Weights of a small transformer language model: 119M tokens, 7251 steps.
Each number is 500 + 25 x the weight over its row's rms, rounded and kept within 0 to 999. Layers, rows and columns count from 0. Numbers have three digits each. The size before them is the row's rms in percent of the matrix's.

# layer 8 MLP gate, 448x128, rms 0.138, rows 423-437, columns 64-127
085:473473497533471471480504523501485470499536517504507518462540512495491464504510529523446492527461501462517546532506450486545535534509511496513509495524535497511520493491491537532469541492502517
099:545521534482484551506503501471476486539574511519545491497527519476555469456542538516445485483547499491523439489504494500522490513543510523501498503491487509515520503511484513510492502469535485
106:440487512471472515523504523530520497539495515508555519520497482516483486472518465509500500559478490517496443484528480460455508476491508444513526534485478485513523498511511552533492473483481518
103:530470533471478524528488497524486501501492532514514497511521535507498511435479482515460483525469547568481521524519501471467518498501517458464512492503490435479491494498483528500489504479513510
093:571506525488500520480525494535493520512474497445515487487514494526503488551470488523450460493499520498494534521504500542540502537494518496510533472531499525490525497526498501501479518478503486
083:477499504521481529481511528498550517482544461457461503495508497468505505517489558497481459503553511571514489503538493531487488473513516468484511507513461519451469534498490480498487478526502502
114:490493505511516494494477548540486533492467541514500511467482520502545475492515506498499497503485540480503483486478506474452517488532529480547497500453500479463469483486468512494522494476513487
105:460512524464469509495528496530509504512531500469493489481464513528509500538484464510513543484487545511525499528451495536454501480514506504483523557501529498516478537515498513521508479486536484
109:485467467459447504515564500488485488535562516494505516530467507516506459492522509522479475497499504510486516507469455487482454488483490481477532510476498519481470526510492526465499529490502525
103:445545487465471531488591484533498529500498518487482553500481487474496515494518519512496497481482543503507481492457490460471512477472518511470470485486534526439490479480452525496505508512485475
114:513501516516474491483511511510531495497498551510458553483541558520483529480498472537518499515477499482501507501467504493459494488471535545528503488483529517504496487514484464534502503509521452
092:505545503438511495532485471500465498473493491494522498518455507562467459517526477477483481525442514490528486466501490470491552501496504491512484522524534454499498472481481548521504535503483490
097:481486562493450526504497461525475469505519507496534562483488505465547474516483509502517508525479501538494507477501481500470521511510510453510512520535434457471481486525484522469516492503494530
094:500481487517462502500498519556519554491474492494490519537545475498496489529448475542481451520526512506494528488486509513512488530504550520497521501501506523496462502508485535526504516469507515
099:471474524493481481511531527521534502524454488471533508502456479457508512548468507509506506466482504489486503464476535553514480502470510515502534482479507498489471475499483542523507511485494499
# layer 8 MLP up, 448x128, rms 0.115, rows 423-436, columns 64-127
091:513499493470495545485519508511534512490553489467499526481529463516446481513556462531470505466506507479518501498453495494537527500540487541538494531494524503487501532493483535509514493502532519
106:477487473448480494516488549485507495538473535508526499524525461546493526448498500500487512484493520536544470524506484517512498474516517460459476441473540519480534480482525465439520500510476506
103:544508531494499488505490490528522493531497480495508467504544550508476471539493511474520549552514467513488492508499452532514507515485458462485525482485514484471536483489482518475504497450520465
097:462498491522484505470499528506501483502484540416551512529497526498494500516535470506462529492490510495501467467512518504479506488506515519507492490483471485503483514465510510492516499527478497
103:499547479503481517486528514519542464498511555522483492504460542531473502507534487451473551493465543517523491518502543505503515542489485466484497485484505518462508531475518454487508505490468460
097:466480517488497497497425492507493507517519505470505491484509478518489493484497468501512481517525448515522536493475485515564468497525517499502509519474536496531506488530490504504459467464527523
109:447489552436510485513550497474504477511506484486510487517533484482505508533474494516490520504512492520525524540500514501518492520459460470496502510545500498562487480510478488549475465473522480
107:459485519438480514512555483507488490528504488478474473474507470533546488532479492489464490495496501474511514489458486507518501558500503541479489503473482495523509508547499514486477487475532478
103:506526457515550550531515504499516525528523501536496423505497528524508545496471600482537504484513491492501544507516505514502503488494498501537464535512471463489478452470500506480464486475531477
101:545486497495498526495468509545466461500509484477512474478466504520524535536499521502503490516505537438508495505481519512479515496502503457535493531527528479537484475543480495467458494500485505
104:521490480485522535483515526580484501507497522511496485468498516568521498515494416529504482494489515526461461493495520526483544460487496536515474493503561468489479465492489498466525527471454515
095:550465531539508489513468482494505521499528462507491525515450494488529499502460515559502487486537517538476521494495495523473501502484513517444476438506469497476475496521536451526494527519496503
104:485499503519500538559506461489504481514486454468533477454509509504513474504487500489490503459484497483502527542510521494512525476496482482475530525471527467513493465500508499512453472472488506
095:492508485512530503494487502497505484490533524474494509522480511474486500488517471494473530514499529505519510539511492524543539513543476546466511482506527486498542543482507479501500485517519472
# layer 8 MLP down (transposed), 448x128, rms 0.106, rows 423-436, columns 64-127
092:496543478513498476504517494446529487446569485472500483489533490449480467488430502519489471504473533489480538497539485512489500537475492530476477512502496497526504491506505485483523503506479519
105:472510519460495492461531459566540485506498524496496498484467481522497540526536511519497490512495499486547512533489508493486528514493494522507498460524497489501514521478540474487491462563506474
104:506493540523511498499468484503473531511498476519485504478523524532523506506503531449518522498497502489491488487510518474466523488513504547491479536549481515527543481523491509505489487495494493
097:485437552469480525501504491498492526494514534503488513486491474543527515515511504504509500497499513481458494504483512498527506493459527529475485485521500561491462525483515447533459467520508486
101:464515526521493517525512478473555490514505489502485540483482550462487485479517531487482506534464482481523533517521521499493502471505493530514521494475489544513501480495519508546515504503475488
098:504502486489484508515477479505490447526498512506455514528524458510534510444514476488508506540520478476511474506474513489509466499521482501479507493497497492498476500478503519483489465452486461
111:511513531478509465475537504488504477490518539518542468486478509471503483525502514502472447476510522507524506541513522513502507519499488499500488542491521448496463453558524473484492528485585456
104:501466481479477507536501485509472546527518480485505462500534482529490487527443471513505478483500527482548532530482491516430484512494523510509489503482540470498490488466441486479468504484508497
105:508446453479501521484500509513457477513496489480538471514505492516477491514505485447542489504488458502458503539505494536527486513507493464483508493502519497506507491537458466493514551463466484
098:498472515492466495473517480514509517497538551496529507522510474496518500469527496506538497509496494442485527470466497492518529483495504490540502474464488502504520495504524489540529465477484525
104:503476495501497511522541498491507529519502481534524474553477489496529478476578490482487475491483477495496499542513485512512484498488495482502495521529486481449530501481486499537511477485494484
092:476497502507500447490503535485483476515495536502479504496513455512519532483504490507473529475507478480517497510491510470534495503538497496517527473505499530512507530508526554509542467537467514
103:511506461494561468529502501477444466531501486487524529489526500443487518458506519469455480486520487507496515515475514488495488446467552483505480522419539480505529474526531465491477470487486513
093:503519554510533498502511480480454466549494514538478525542525517495525510481463497486491506489545552482520504538485487503493520505526497511507470459544538492527482540535503508492495517529478508